Part of a small language model's weights.
Size: vocabulary 8192, 6.3M parameters.
Each number is 500 + 25 x the weight over the matrix's rms, rounded and kept within 0 to 999. Layers, rows and columns count from 0. Numbers have three digits each.

# q: layer 12 attention query, 256x128, rms 0.0498, rows 190-225, columns 64-127
# k: layer 12 attention key, 256x128, rms 0.0496, rows 190-225, columns 64-127
# v: layer 12 attention value, 256x128, rms 0.0491, rows 128-191, columns 64-127
# o: layer 12 attention output (transposed), 256x128, rms 0.0612, rows 128-191, columns 64-127
q190:508515487491464489490496481465508522481497489482494517480520534515471513491486470504487499504526478508520512504524512482483524485534529511464504494495510526529444501489500504492526485500492480
k190:545524491484474519500516476512471509508482538518471525470500503524490508499499503506482486529542535492502492495512491498525503481508528519480483512492536475517464533472488504480548460484484526
q191:511500500486512535484470520451552513498497506472469487514498512556489495460483448455522501505510494505495476482503531519535499522509543489497494518503494506489491471485480498501473520509472502
k191:517508520480493503502503501465526540483544530512490497497475499530522486510479484457544477515473484491520502484515542501520537523539531487484512502497536505482468499505468503476518518476506517
v128:506526497509488473489538519525523472477485470489474506532468489493466531494492511475547518508499461513540526470441524492504482470492485518439494509481471468523479465510492492453547507456502506
o128:485489466530485506517483490500506498547542477471506501508508487462508504519454509542526470491500525490527486522497552490497505488473516476553517485507530507511455493462540531498460521514504473
v129:505522510517492499488477475542502486448474500510510514536493566472486508460480523502547522502491507461502496492497510509522472468479511478522519460536511518526516479508490489523498466486494501
o129:510506485498481501496543497488509512546501510523501517487508491513466494489501503528506510516547497488487534497496493534523516474490483475527527499493486519526489492514509455489521510521471508
v130:494512526488471514487494488518521509522495518507503476490490506491470509482457520489509529510485509493521521492496499489502501499503459552449509533504448506515486503526528514460538485534467571
o130:485496467472510465482497541510493506540504501506521458539492485469492478550522521508512503493504509480480473508495503499511532490490544506551523526499483528518479530476515491495432501491512493
v131:502513481478460468531499516499506492511492471447491479517428521515504520502498506499513482489519523477487497483513458538496493497500523487510487538479473521494484493451455505548479483497517481
o131:510530539509498494504523455504519501517503518511507460525521493516512522519514509511497481548497507543508514533507475517498497488491515473485492470540536520498477534501516456485508488505480477
v132:528519476491498488487485490478504439458529524497505483488497499458491545496539513508469488535518484526468493484513553475477457494539453471499481494520493518461460464505475491524513491509501492
o132:523513521477505519515512511504492509502504500490521473506488498497485473532481503478521520490506502493551484431516521484498480504462534510520514500494480502519507486445468527511464490482510475
v133:500479482510491481500489492503487501511515488532502499486482510518513514472496482481527510519507474529517466479471481531502531510482495508486489530485489505538495457479495423516487532501519509
o133:499494500507496495514525501501521482510543522499493491474516481538539462506497532510489484512505489516492519482521506481506472496537483485502482487503530510468533512503498533532514517490493503
v134:517452513517535468509496505509472485525512535496484491476489480465502507478449505507525503521505474532543495497504495481530485455541501502512500497495518521499491507526476477484499504501489535
o134:492515491503491519527474490541498450454509523479488512490510480500458469499508506527481509509502545506505484502531502483474470529473488474466516474484501494519541495465478530511478498492479532
v135:473479472488500523518502458472486501543502538517511477532457509503499501498502482535482522510532494514489498563522494475461555536528491471523480565483498507535552511455520512525483492480541502
o135:511520530499529424463502470498463489472476516478495485493537506503493500515547548503511536484511498539449533499471491491477483478463513527497512446520463464471502505486506492513491494508494534
v136:499504513486478464503518522478532510504533476542501495478520538519483462480489484528507510483473492535482479498530476488482482541442476497515532477553485489464503486500469492464540527512522485
o136:486493488494488535538494520484463514532486498519489502494494509501490538495473543494472525531484531479507486485471490502537510506514537485510453512490490502518532509493541489521468533555484457
v137:508486513465476513461505511491497520513519518509522460490496502485543515494476497511494540511506472537476483479530548489522495497490499507526471472547509509461517481494493488481463482495488482
o137:505493522509527494513488480496482490530507504513469501488538498522511471516490520477501516463483526515513505503479490500495499500521499506482495535459513492500526516510501517521528497480510489
v138:490444527475513505497505537455503490477555508509534502488555500526516508521487488489485524511533502481501502501495523500493479498502458412522452556514517457512506518489520517478510529460536487
o138:487504500508519525541522501502503472503476470502484484533455547489516462485468498446512505495481477509512459482497515499483492480489482529492526493519476497445508522454527488471501512513530496
v139:504530536479499533537500475537453522489467523488448491452542512495536511499492474491515530517490528533517473477503518483469501504513520486539535485521528486543505474488533519502478441522495543
o139:507519513490490513481511542460520515487541509477493486485508471530512441547505486504508503509502525503491529549508514522526540528520515482526529510464461488499479466508500487511537494473511516
v140:509483529471477522514498526506558476495534508515513504449470568500459503486467474499484512494442476511497511502521483556501493508478502478432516548462505520533515468507505512516508504490486517
o140:475512496511467523491505524488500501489501509523476494511549467481488507484529611514478494544493492513521534494497525479509553534523507497514503475490517518482491551470498479467480475492541503
v141:501502464484556510484521502475509489529498493514484533469493493480498491493524514486483494495470520479473516501523481492488507508511472502494548522477497472475506495461567484502519501481477508
o141:483486522498478488507473516502502498481495470506491497498499444533489517490479487478520487512506507495501480451465521484521482506510524522500505487487547487513477482526493518478478516492485476
v142:503518449514531520502509528511507511491497480482562511516504522462487472483499502507525533531472495508485509496468501518473562475507475441508497496445529493500519522485498502540527522526483472
o142:488506529463532451488535487479520494496502527481523503525492467494486492520514532542507460468525463472517497506507524498502488503518507507481445515501489517482483495491526473460464523484501544
v143:443516503498522515452504532503479512492475524502500486475499490491467514532472455529477501530488484507491492520517476522521479508492522477467473516487495483563480553470491493504522498491509546
o143:476488466527496505512482507538553522472514527510521506511495505492477488485517510463480518501529489532495482498492516477500524499535488492509484508460507489459479494468476502446493488492483491
v144:485542517494498522465504523507509499506481509490521477524519518548518474522488524521512489488494494467517484502502509523533525508489535474523509484541504504500514536515503488494499477495478458
o144:474507529527483497499490488528489550481471479501495487523535506471484533458495489483512532449466518531513463499498443482486488485513472451480508528464486483502486491511500484494511495516465521
v145:495535492477478503521514510497490502533494513518500463483465488493472507501503509504493489521534480513462509496537533530473488494468523488507502505474510503481521472491472498482513508496487486
o145:490475539490493472503496523492488479508514476526496493506501484478501517515534491499515488496501499500508506522490502474517526499504515511494477499471503498500503489479504520504487505494504524
v146:519460472506480485527522487487487466535496504494533497515505473493565456494516529514533482492460488482493498483502445503506503513541518481484528490514521493518490487438483497531520503526508496
o146:495537513518525481471486494515504514471497504488478497455487502480525505522490522509518539528532498552461482547510541505543493503480510471502488514524545541511512490510510488492481525480513480
v147:446519497479506511509500485498489506468512465446496455495515477515535509482520489469474540521522470490459501470463522452537484498524519501501509476456482475540512488499476526454498507502485504
o147:516525492513523512504485464497496515541485497484508467462524475513513474524514481509521488490481521465462514500502515519491535488487526517514514483494497501463465478484488494513493554456529503
v148:509487468496495557447511506519486538501487482490523500526486501485527503534523483482479501517478466513505515495495515516510547537528516501548483458519508479545485523463499494475510473496484571
o148:490479491521538439484486499508559475499512530447523496516487517527510490484493501478486486463504482535519477501511514501467513485548510505513499499502508538483475488501502488462512511494493510
v149:507489502483466482488513519471486512517496418488520520495494473507521548462521479488462520503515509460518495504510530493507541505531456530467487454520491475489478490515472480506501505470528490
o149:493480473470515451508508549535496507507508511457485498482484503505503494488492506496518510473479499477520503466503507526468460521477497505492512493543502468448488519498492487513498501511502474
v150:507495467489540489486489503499495498480518460513499469506512532487503474514479484496495495528510479538519525518470489470456456519526522495539532468537523503487488501497490446517522503482465539
o150:494517497500490473516518484479484475531521561472495520490478458525480497474517516533512503493481492496482511483458512518514577519460500461480500515480498474509543525497519497515484513458527505
v151:476535516502521505497532469455477528503491467462506503485517485510520527522517499507502521476469516516521489527492509497471475501494467562525534503501498482473495496503476490500498513479477510
o151:486473500477489517455493519503504469509475481501489491515502505505488482505486486515521529549505509500443484499521510508518507508503505498542477486505483493524535497509475478507472503475455495
v152:498506479521476507509509502505514510491483480496457512492482458485490483502514495507516496524486457504464493504445505486445481487503512521524497534546464459504506528498479472513516524483482493
o152:476522508538524503519488476484479527512519528511499497511501497510499502504475446509496505493476472493491467497477505503481511477477476496515500485498491493499494463491506522531473479509530506
v153:504501500543481500542497530495503524534501485485482453506498488486497458492488523506512496464522497474472498536503496482484472470499497489527479487500489494471507474543464504490494507505496490
o153:452501490480511506466488480487503490472454508518508506505478514481511529521540495487467497514515489526496458520501469527517491483477456488471488479492469492494553496484483504494500530509481509
v154:495502503533486509509477503518502461507480518456477438479469533531518493482506522499467472481529455498535535531504489519529495489532469476524545506536497495534511532488457504479505477493477499
o154:475515478470504464502477525526495496500477525491522522481496531493478520513527490522510501521510522518462489501508487497498522513503469484497526493483548510507501442501517479493489495515536527
v155:497502498495487482514500505488507482492541487511508490503498546468501529550519548534463541454479518482471495523523488506507510475513475471491472495474536544491512497500490500454508480508531491
o155:517483520482492505470491503492508460488471472501483490527535508511539518514509513496510521489526492536512487469508492491461485496490547496519497478495501485484512491529505471508505519443500465
v156:493501524527484511504460485497483480516544523524511539498485498466506509502462516523476486471529519530486509506491465475487504491475527469483471480500499535477503496542505506474529496467523478
o156:507506470488493493464517490524516519499475503514500470475534525505513498531517489538468523460492470515544479500522450517479534518503436467472492464500473469496476507513492503520505498529511517
v157:442507526504488492516523480524515503450504497549484526511502493518489522510467508517529531528484505502488477471524507506483488534489474500495495500545492552530501518434473511474552549498506523
o157:494517466522511521508451515525535505521488500497503469496488498489526504558481486526527524523497476505508508526491479473501511502505504478511486507516487488499457480493510507489480492506523492
v158:497464534523492489490482483489525511474514533531497475481506498497511477450534485467505499532500484473504523474538511525482499524524490494498464526494501526468510506503495511498478497490492525
o158:506486480545495482496517529500478511471503488501519493523513510532486511519516484462472497492519510500517502489519526503514476500489542520519522498500476495498595485487500512506470494514501510
v159:488513470477508516491510519491518461506519476495490524506522456493491474511510506524533479491520510519490490488535490519527520493510479464492496508505504541487495510496511513473489493507489472
o159:512508506528533506536513474478520497512494514500475512531520515499518526519501534481506520505473489504482471520481488503490489519516524522488478505481507483515480498514527491477528470510460497
v160:468520482479499488538521489518506486488489508506507510477528489482462529508491476526488502519492507530525472557486513504514502485498484464475517501475519499491501479499484506539508465507495481
o160:493530513480519513512483503474529481479504514526524508519524489482495470480505517497512490513516488497487502520518492502500479536497512487535501517489484481487503480507505472466508535497483509
v161:469558500551485478485471479493529510479474547500499532512488510462507498507494486513525533522493490460503487541523513460498521501517484529502493557507492492476512524516514480528479435464483511
o161:490481495521522505488498497509495483496515522496530484517487508489472483503498480502507530474555527514497493508520492560507482463499503505534478498456478523513521466528513510511513504519492511
v162:489497472525477488481515498496495509530510562498461523457482501490489521485489480529517503494498545525521415512494531501517530495488472552510547498460486464448480492529513536518503488506464472
o162:546478486479543493504459496506505494497490505511482486530495480455481502458503498510503507492510506479442480531482471491515467530485494520498518512501477529501498472551502532508515491520508517
v163:515482484510510539480531506508482475500501511476512473532498515480522480467495504547495498511507484529514482496492507530499477463483523502507474494472525515455486515496516510511452486497460493
o163:491465509463527501425469458499499512504495532505500504513521478500484503514480490483516485486541500537478483479529483485522507498512481493482513475510468515514502506519477505475505497470495513
v164:544493499520487467529491480535500537513482519482479516533499507476514532519538506502528463508498479524490551486490472528539468512500477514514475503513508479497457514469498485515490481534506466
o164:530495474484496490492510512486545510484521470520491473501488522535478520525526487463486512533485504491513456524492495506489511504479514479513502507498541512492538478527502516512496509493461486
v165:532492465528496524512513505504478492493484510529501506513535506490503451467512495532499523481498518461483458486514533522527487509484496507526501450464499476515498509512488529568512495533418504
o165:480478519477532499456503525490479505493516517502497466495469481454501534531504498461532499502516496515500477523498433529500472520505530480471535500510469507492483485528492519475487487482479484
v166:504503508489487501486507486505451495493504533527518483518477483491490477461477494485480526519538459527525458484474481514477521517498514470483484522467524468531521492523494513539509498463497527
o166:533511482502494444495491515515484466480559487466506489483552510501506470521502537537515520497515469522478537491492497507500478471519511512508541476498487487499553526469505481499471510484526500
v167:489527499471466518477486523497479484539481497510529499551512545464491501455474492533504497477505474497498479518474510539454503493489520521484487515485479546471497510485513506463489491467492500
o167:507436513500485479466495503539519496540486493483501510519496498506523505516507556528520537493483483507502514513514499460499534450503498476505494466518522468523488512499501486508489494514505473
v168:490516499508464479544505488507498512492492449508502528485503511517507544517478508508492483528462477506507517518559494504553512468499493482499507498557498468489474505476510464522475502490529482
o168:513500494473480534500486528522505532455475536497485485489461529505462492518494505492495490521534510528509491480486486533503493495522506509499495481518520468512489459516462492515577484486516512
v169:494458487511496516506492506518491503534490496515469505452529486446516518443476479539491508542472474517491478482496485533489498518490511515508510502519484513519489486450532499496465483472536495
o169:497495514522513471493513486491506492491500503523482503503543482539495505506503534462470537501530486539509511479487531492513491545512533482515483477481522497478487470483477511484506514504503501
v170:471493496485473473464479522511465476509494532511487439485448495482488478497503487497486510498470509496516507465503530520483511495482543479468511526477486497488515525476503501492518469520500485
o170:496473501528486475493502501488539528493504469468519492511519474494507496496505518493468478516497489519489512549477488496491503484487485508488485524486510511468520490473478474502514493472482457
v171:497490537479501470499478467469488492511484514478516473510475489519494481488509514522522493495489504492496507523502496475527545461521451512526504484512488486533510525547524527514500482503500525
o171:498508526475528455522512519522492471502516507494511487522488500513504482508513504502554521490507495491469511494500505545494465470505454499512492534504452524522513524495535483521487483499444497
v172:518493513483452493504479484521504492503477499506517557502502524488515494479522515482456493485510479471449458496486497515503486488498473546517505503486510508477458484481473546515510505500528481
o172:535529524490501501508499508527463514520504463533473485475519502519498500497513492518524503493488479493543509485533505479491501484486527493505497477478503477483483521513524511507433490518505504
v173:515547495544481485523470488521512550497503482491509500494540475530502518540530505475490503524513512526506534478485475510520491487510491508471443514501487484532508542498486491505517534517446474
o173:482490455496528493492490526479523481511492451497491512520471522466473490478492450501509497505465482486520483516499491499494515488511476494501471520509493519494518502521492484503457472480496502
v174:500558511515532494521522516451479521502484534480508484471513495489514515489479491509558544469520546514501492519540465518490503529510479483533483500485490486499504497503487522499496481518504491
o174:485465513454489508462473497516515506518472508524490466487523499510490506516500517490509504539493524517438507508532512487506493488532513503478501483511471498502520505521496486500508515503484488
v175:482496549517521555485464496498458498485521474539465521495536528506542518509505482486551509514470507495503493522473432506489485520490514478456534529492498515480515526503537467482543538490475500
o175:479505476519511522494505509521515521473508506492493476543517487531530486502458470517510542498476481483506481478503515460552516497523474487488487477482504484516546506522492489503503505515481517
v176:481505526504496499503512500480493527547472463467521562534469542482513484505499500504504520508479495456483489532513527478528482480485521459503471516472539481500529471494505484516483463521479493
o176:506515501490520529465511480466496497483503501509485504503512481511491518497524494518515535509512539510531498521486454533505512459529504518517509488462473511453519526547491480489528543510443516
v177:541504475503491527485474495478498488489470497505506486491482493525501511513510486490476510524493516491488503480528498524494527471474478481514501479510515493503519482449459496480508493520521485
o177:470486505484500490521500509502494522502489483525500521510506517482511493531491495500485474498541498533516496470509507469509454505524509518495500525482528475487473487522514484477495466509468496
v178:518514506519525502482519502479541517479506522541501521535527485496471486484518501507474499482473534482502515483528429465525510501462514480485528488504486477501522497440529494512488473479495526
o178:453522479519507501501499497505486513482514489511496506489534478498477506503513478479491466503548521531453487480520495512528508483503516484470478507514498526525459514517539503457478490491511508
v179:504479522474505504502487500504520523511517535463514521534499517474507556519468500533499472497503514467469494499518513505491510494488503472480510573485529473528522494483534498474506473484528506
o179:502477511501468493465530510477508481488483437525505502491506490536505458450515503471488528554508509501511502513519482495526503484505479528511517458526491531515480490514500495494492510502502528
v180:497520517489520514483527507473513511536484475473495471521503529508517474479496495493523553516485505482486514502493524484503530526506473484469512518486515494519488495498472492494498520472486522
o180:442519489494502529473466498487484534521476486486528517499493482488507463510507546514512512512499504454487508477503478516513499452508519533505527512531482510517491525505507489500495527507494499
v181:482492465477501456532495511526494512498464528531520461491520495530500470462478482523508514511480506480459545494527496492506488524528516505499508482500479513498507479497523516501485485492489489
o181:515497517523527443513468498512522518480474472513505499515488506517511494528527538480467531486467515516503510532503534493489503536450525494481472514507488508477492502500485564507541523534521476
v182:493498480489511515502491473539517494492545500550497483494474503495529468466485494495474508497484531534502501484450523497498505493502467496496515483511537478485482499472478470505499481500530500
o182:522483491481493470554493477512520527510472515473490485479506509523487489541502507475502464499499490477468464463506511504499491542477535494491476503481511514485502529490520493480471520483507516
v183:496497465496479510522469481519487480516518503515497507483505526477486491511490473496519504510483498546463497487496525506488494451486497458488529534494528494489526485554453503495483500487551513
o183:518492520482499515543528497477489496496494528531504498501490537505497476502490525532481489475525460491501490496522518515478509504500521495486490465469482469504530467484520463509519503508490522
v184:493413504499524549489531512527473496477471496509525527497516497457488519512517466461538509527483502523463476494510530481498506451505479518483500541509500498508513468470507496504517493514510564
o184:466531503506500507485500529477520497516481501527493503499480511532514435494489495473507477502513522501505494505505543485519504517498517537514505507443506448495474507484515505466463511502472493
v185:499489500491525527549509488539477536496486491473501459452471503458478515496492500474491496518520488506556534499512524471502521496496498504487485470528530459498502479495495486482515440481527457
o185:523480535485481469521484507510559487490493495483495472486500549512475464517519486517462462478533514533528530494504520515489490528486524499493516527472518477479470494515496467504539552504545514
v186:464481496458493504470492521494501487483462485516550521524520481499527542446491504486498517490469504462475501498474541504487488494504488517516476517526483512480490513466523493529493495473498474
o186:489501565536508478524531490550508488536464478525509482512480503519499455529457475482499517470482463493539463516493496523483474498496493481515491507501509508526465503487506508492478499501497517
v187:456496508518516500535529505474494516504511519471485546524496531514476512466511501507503507513506505445534463464509509532499522488496501483484483516493503519510518498474464481544503523416506445
o187:517514515518472510492512467515492490537507501480492469508504491482513487488496482501497491547529490503508556464471452514522453468470539502504526480521525463479456471542518509519515506498490519
v188:502511492513482470496496470520497485496482540495533532503487507503498505471459464493514553467484500491490506513537518543574464457506467498503521508522561471506497540505439506464528521530500502
o188:515474475503457500490474501505484498507491496547482523490470498476502478522493512503500498542487513452527517505490479503499510476476542533505475541486479473482519466521496509486460508489468540
v189:461436498460514503496516502484492482451520470477529489505523549519480509471554501496512489454487544525497499503502457495534500502511498481474451503481493547499499507453533526507522473506487544
o189:501502522527495487508539493531489476508506546485487494511508485492470458508499490470492492521493530489469518514505510488482501496490521494501496503548493500515462535527531465521501501493471459
v190:490519510511540476501505499447541513506500478501505530456510498495496482443480479531516518476499506514535480523489498484506493527472490521486456541536501525483502494531510536513457489475534478
o190:519471497505490530517525476522507491512507526493495479497492527477466516524502515504481535482470513506502506523514492527505507509503525468493472475495481509494504530487487520523497533512511489
v191:474482440482477498468497514452524512479499469490510430510526472480449542510463505502556492502515517526524471470503536515474518490494447481539447500541491509503525500501516508537497486485519455
o191:493497532490506458524492473499483467488498540527486505491514524495464508515484542483478510481511488541494491538467520492494467517492479527530550545516520501515508474472493461519538503543520508
q192:474485459479493516483470532504449467491492523473493505472512500511518530498502502546472491484497523522476472499479533495481499528512546542484487534503516513509516484511491428485538547508537514
k192:493491511461505493513494529510505508505465479499505470447481530477466553481517503457496517488502564533474499489520522492478522520521482503501527536536507497450478487492483495515499534477536518
q193:549501532412527505458461483487471538460482552539502506533447529511547453516501483505522468485514446507515502562514518470526493535519473495444458496511475521451505502478484499506510549475494509
k193:519488552453525492520507508527509464485527554508474504522456505543539478511524487521492449551468528472506480485495528507510530494550480503478504485529502475447474510534456464509518498481536547
q194:512473526510501491523466437524449419468484487543470473531586489450477460559533493510485461498501499426473491444502550571504556469496499479450533494540501470464544533503514526452503527493504462
k194:505486524506481487535485514505522433509558462479504559497531453528489478573478518569506481523495492526501572519482533505494497554469508510499520522481494463495487473453497466493451507524516527
q195:486517519471526496514525523504517494491506466493490492470486489493489500512484511480511485502496511479489486544514454497534490490488457502508455540504446508503552497494530491528457462505510488
k195:503520489515507477492516521508502473531486497492459505514454452497463497506516501496482513521525475489519519530500491534576504472529495510504489475527496468500501479470523498478460469527508484
q196:509530519496478524510567445480499478494449502482468506525545531513499474493438446490496471531429513530445495455462487487498496501505509458485542562515532527508529527524512492529462473512486511
k196:477508525565441471477460495471495484494529542476507470531506486528487501501488508517498462507449463525501499524523494512501476492492512472495517527502557491506485505487500501472480473487499562
q197:495476490467506518471509515475496522507519540553497503484509512431496486455491456492486506544529554480528489514465502522546551488487450505498527519494484451544505504469535490532491493477475480
k197:500459473448518486493484508469489516469517516515518506494489527489489487476457527525495500512481530505476507546476493521501527461486460517510504498466498416565482529446507517525478439467479495
q198:498515506474518505524532501538473498502485495496481521498512513479545530505488485520481512514522467498462447495524509553512526491559429464514574511477508506476510488486521560490527502527480511
k198:516522473498514479497491534527494499496501487505531571524489482502515486536529471553507516505476511517435498461470492482471509478460531493474536484472490515514551501550486506519562494505551531
q199:493480490518468512506484491480496478499533519499517477488506519425536498583465509542514504522548487490481468490500510511499475477543483530517484464516485509476545542524513457497497504485429484
k199:505478515505492472473541541471514494494510520488525499467548475457481511551493512529467516517557538488527497460486512532495539515514528498494478488526504503525452488545505483467512432480517475
q200:494496531536501529509515509507542519481506500518507555502459497459513485533543491502465495482537515507470536489543529494498484530511487478489509484474463536497476499507502517482483514500517490
k200:505498560528521522506498515470531521479430498519486522510526504490565504473487497451527458487514522515503502500509515492502517481544459527469488512508498471481524498553501479484462480490493514
q201:518505531469474526516467491501477481489494501560523493515532511458535484505465458505461495549499508511441476461478519505523490478474503453424500500520506484493532507494500502501554500567482490
k201:484506499494462465494445491453496471501540471490482487492508456486503499486484517547502535599501516481493502472462485493528518482480493487491469533487511464535432461516506485487494510488494520
q202:518519570486520520506503520502540438490534492482501489479504490482482496456479507518466470490535498508481548506491500500514521538513542483487428520509512531506539494488505501543505484562503514
k202:510575512514473504494487450507523479554496472476475478470502500488472499499502526486515477508540492514466529504501461487486517504544496484508442521512496526487479506491526502511505540525480524
q203:491490457551461501512524488423476490482456472515501499496500499495492483491511509524503516496536469509517536550474478539495509488507500512498497448485504513506522565448516496552519547555487450
k203:487507497488447487500520466499465457479493487581517488544464540490490457501516498517493511469538477496528503498501487536469520470526502503461501473485523477532504515491482471531519533532533491
q204:495512522516504512527526451469491479521470501499531498449457495509461474502518508510501486524514509550503527516532526501477540536466498505490536577531525509515482477520440515511491521507486537
k204:461493502519495500500478480527487496496473516501495523490508467539495506520516493473539480511479555522492533547532509524474466512441456517475513551481554537525528435493508516477512520468507498
q205:476487441470488522527502509505466540505513492502528491484502528484505451476509509561521508484529497525519449511506486479500462513477487499471489549509539498480503522514488510515496504510518535
k205:491483497486521520546467515479434537501458507525552478541483469437446508502517486511492470533518523481511475501541506476505486476504463516440517498498535518499507482535500509506490535530510513
q206:501510439535520499511466535482527470540520486523496492538537533514481428500509405509491499508545516549470469499531542492526493476507502496523509505512509507459501534485505504460478493508462520
k206:513518487550526511509484545523488486534504489506538517517540478497492497495475497525473450529504537491525481506552514506537472513473494548474512522491464509527531508528527499522539461516533545
q207:489502476466479524546487529480459470508520511528480511547517527459495516487476519491498505485440477491522548524489496529511520473480442490516516487498449495495471536484515505481479464470494529
k207:496511511534497495526499518427489453478500497500483497501513525450481511546510564555472519499486470511510523478537494532487524478500496516505473493508454475553441484484487505481495479473466482
q208:500552527476580484502488528545471472489517500491531487510507474474482505531477493473523460461513514525547490484520486484502472491516535466507468478514479489550475535524512479537538511468488516
k208:532493490509445499490498515534541498563510413516512486501487492493532486512485461494466499460551480507521479538493474488519472488491496451496525526494478494493493488532492495551521485506536560
q209:460499461500473524457511525490500515481494484465535469454482503508501538486532532516502545502500457505562507559551485485466494519488486539491479497511465480503513538557469481480495518469515538
k209:554497496468459503534538457488525510485441501543489509476493456517473484455489481478489494544517490495491496510559493538505525454560519534484516511465494536502492546482468518533529505519496517
q210:534495488496502483527472482516518489472468476505556543514518478506464534504518519498521521483493512494494485461536516489536550495508498513525536518528494522521509459492510469486436471442520540
k210:521493496516494459461467534492494526506492520495496535450482486527483481482518518518484464439530489512467494483508488488486482511533493514524474510507504475485546495541518457515478495497480503
q211:521514494463545511530499498435467515545516500522487490529536490476521421513465487480504449474497494434512513526531536554501577490447536509482504477544565496519551521478519469478485509496506513
k211:508467524555507470562494554505507472531551519487483483503501492498513498540505559492481522488505503417526482516493533514451530510467494497514514479520519480533513440466502480494459511516498494
q212:535498467489474481504508517526500458494535488490518504491479478531543516535522524527488499483516501484531503487534499447501501473492470488511492470477503513460533571499506455481495494511530450
k212:513504516550489484504476486520497447518438494458492509490526534490514527527522526561522501533503507490525466509470498479534529464499508493510537473504449460466534545471505479506479492513461502
q213:487514506474441507473489502513437548492515526522533462489478503526467503445526478540494483459494500522479493531519493516501526537544521480546472487494487542517483523506480510511491459493477473
k213:492509486507485499458531463560467508452539484520513482476512477466484551481472526496460473527505525481520516529500490488523519488480544535493497533505467503460500506497490443456492504520490470
q214:539476467510480470501525505491494485466513513503523488501451488488516461509507559509523539517467464500498503512476469427457487552543479508493518504443471518495508520468480465456521480476520545
k214:505527456530529493499536461446509531522466497490464511519525545498501501484553494520496508513517466471472465516509457515491511495497526509488461505507500521490489540515486447551524477521464486
q215:416477482495492550494509515505478481507507490476530497513510495546501441515518479482524471505459509496421500487510504525528519502508485541511523456489507521513499494493493533515483481483478489
k215:466483503512513508499501513512467487507547480509512530536466490500489498524457526534513471528481484509486494473541462485505462508516418513530529510490513521468478503501502493498467459494533466
q216:467514493470539478499532469489502498508456508513544534470475498463480535494497489505502522511416522491553510487501504507475480545474458496489512499479474540523529482487506499528505468511489520
k216:480539480469547534480496486499507488500497478491536478503509490488516500501522482525512513500477489539539515511487423518454517505493537514503514492432503530470519535517520500475486502510484485
q217:508553511497552530477471487485511509534515529526534513498464530497486503498490462502532492540473521494503505537516450463414491488509476479518506460463498557514471494554473513484523512507501499
k217:461532500462504514505485485486469549502474537445525492500523470538497524501535464484536466455496521493552466468490480474518516468476518480513504519494449531496481498502493511475510528547563484
q218:490471507508519487518483510501483528480470480463480484456516494520523502443480534558508460467521503510523518522494494461513524483491507484503506497480531523489517504493493510535521487464474489
k218:517473480500508461514510516510483522485484512462490504493495467475502500483457520487508510522494512476501510500501521485491544511478504460486483456510525537481492475474452451509520466523519501
q219:479489522491498543488529471523486455493522491539514508510481508459498523494541498488451461474453506504485502483475504529536514512507492445499516521470493472483530503494444518509452497465494453
k219:473469548493499477506516478494487478477534522493468491510492510470499496501473502510502449519455499499523462522467542499483490501471501488518494510457503511528503512460501488488452499510480517
q220:491513535535517453470469498487474503494477520478513519523542473539511511458511533542466479487528486520496503545472466484461461495479502500517522508473511456531505488497553498492473535446529483
k220:496492511518516439501467461537478539491474521489512512523531520488517502507499480503460474483533502486470503559446495491525502497497510511494500482493485504471505527458521523500474516502480535
q221:493523520524500493500478519513496504504478509451491537491479531471551505511501531451483488465499514479474496506474495480484543538450513505528495488521524501512475533508486481526496480453482488
k221:507520541488528525544531499503489517522547478492472515512507467501519477462464481479536517535514489495473454484488491485499503536488483496509493503471536515527519522498488436502491470496493486
q222:478545487499516525526521518480494515522517556453482498470528507512488476477462542495481515481503467467456546485496480537532503480477478516519487490486497505511490512482496514480537528513503498
k222:540510525494489518541536487478475519498526516477505476504521528505519467469472538544497484466527452445477546491469480490464494491443499527508488492473501471534474493469516544485537512511535487
q223:487490481480494503484466474479489483500538440473536537502492530508480513491529493485514535496499480496520510507474498479519493460483491498515530509482497526528536511496493525442491522517467469
k223:485469488508522512450503512451503484462527482496511500520444519508481539466495515477520472507525528498516468545505486500501515505497499536530536506503479529547493475490521506449534483503486490
q224:494518520495549563457460506483464486515513485528546461489472499508471518476528502491553550486527501516474455504530509511519469474499530556531483448515439496479519544537552498499499468523501520
k224:517493541467503512443486491525468508467474470558542532487467496470441496518477507471503503522525476491519502535491495544551506459467522511497493496508461520485559481522532471533530526473514509
q225:522507493493499512516501531502564535498530513472477514480495484493506523489523525566464524517491517546465489480513486490490532495517502503470543511525521515500526471470534478504453482497532487
k225:494487455513484497506496507502498576501486504466557527499513484471486488461487486539488487539510474483481485473564523504491512509518479487484469465487510500483517494469504508504448545453481525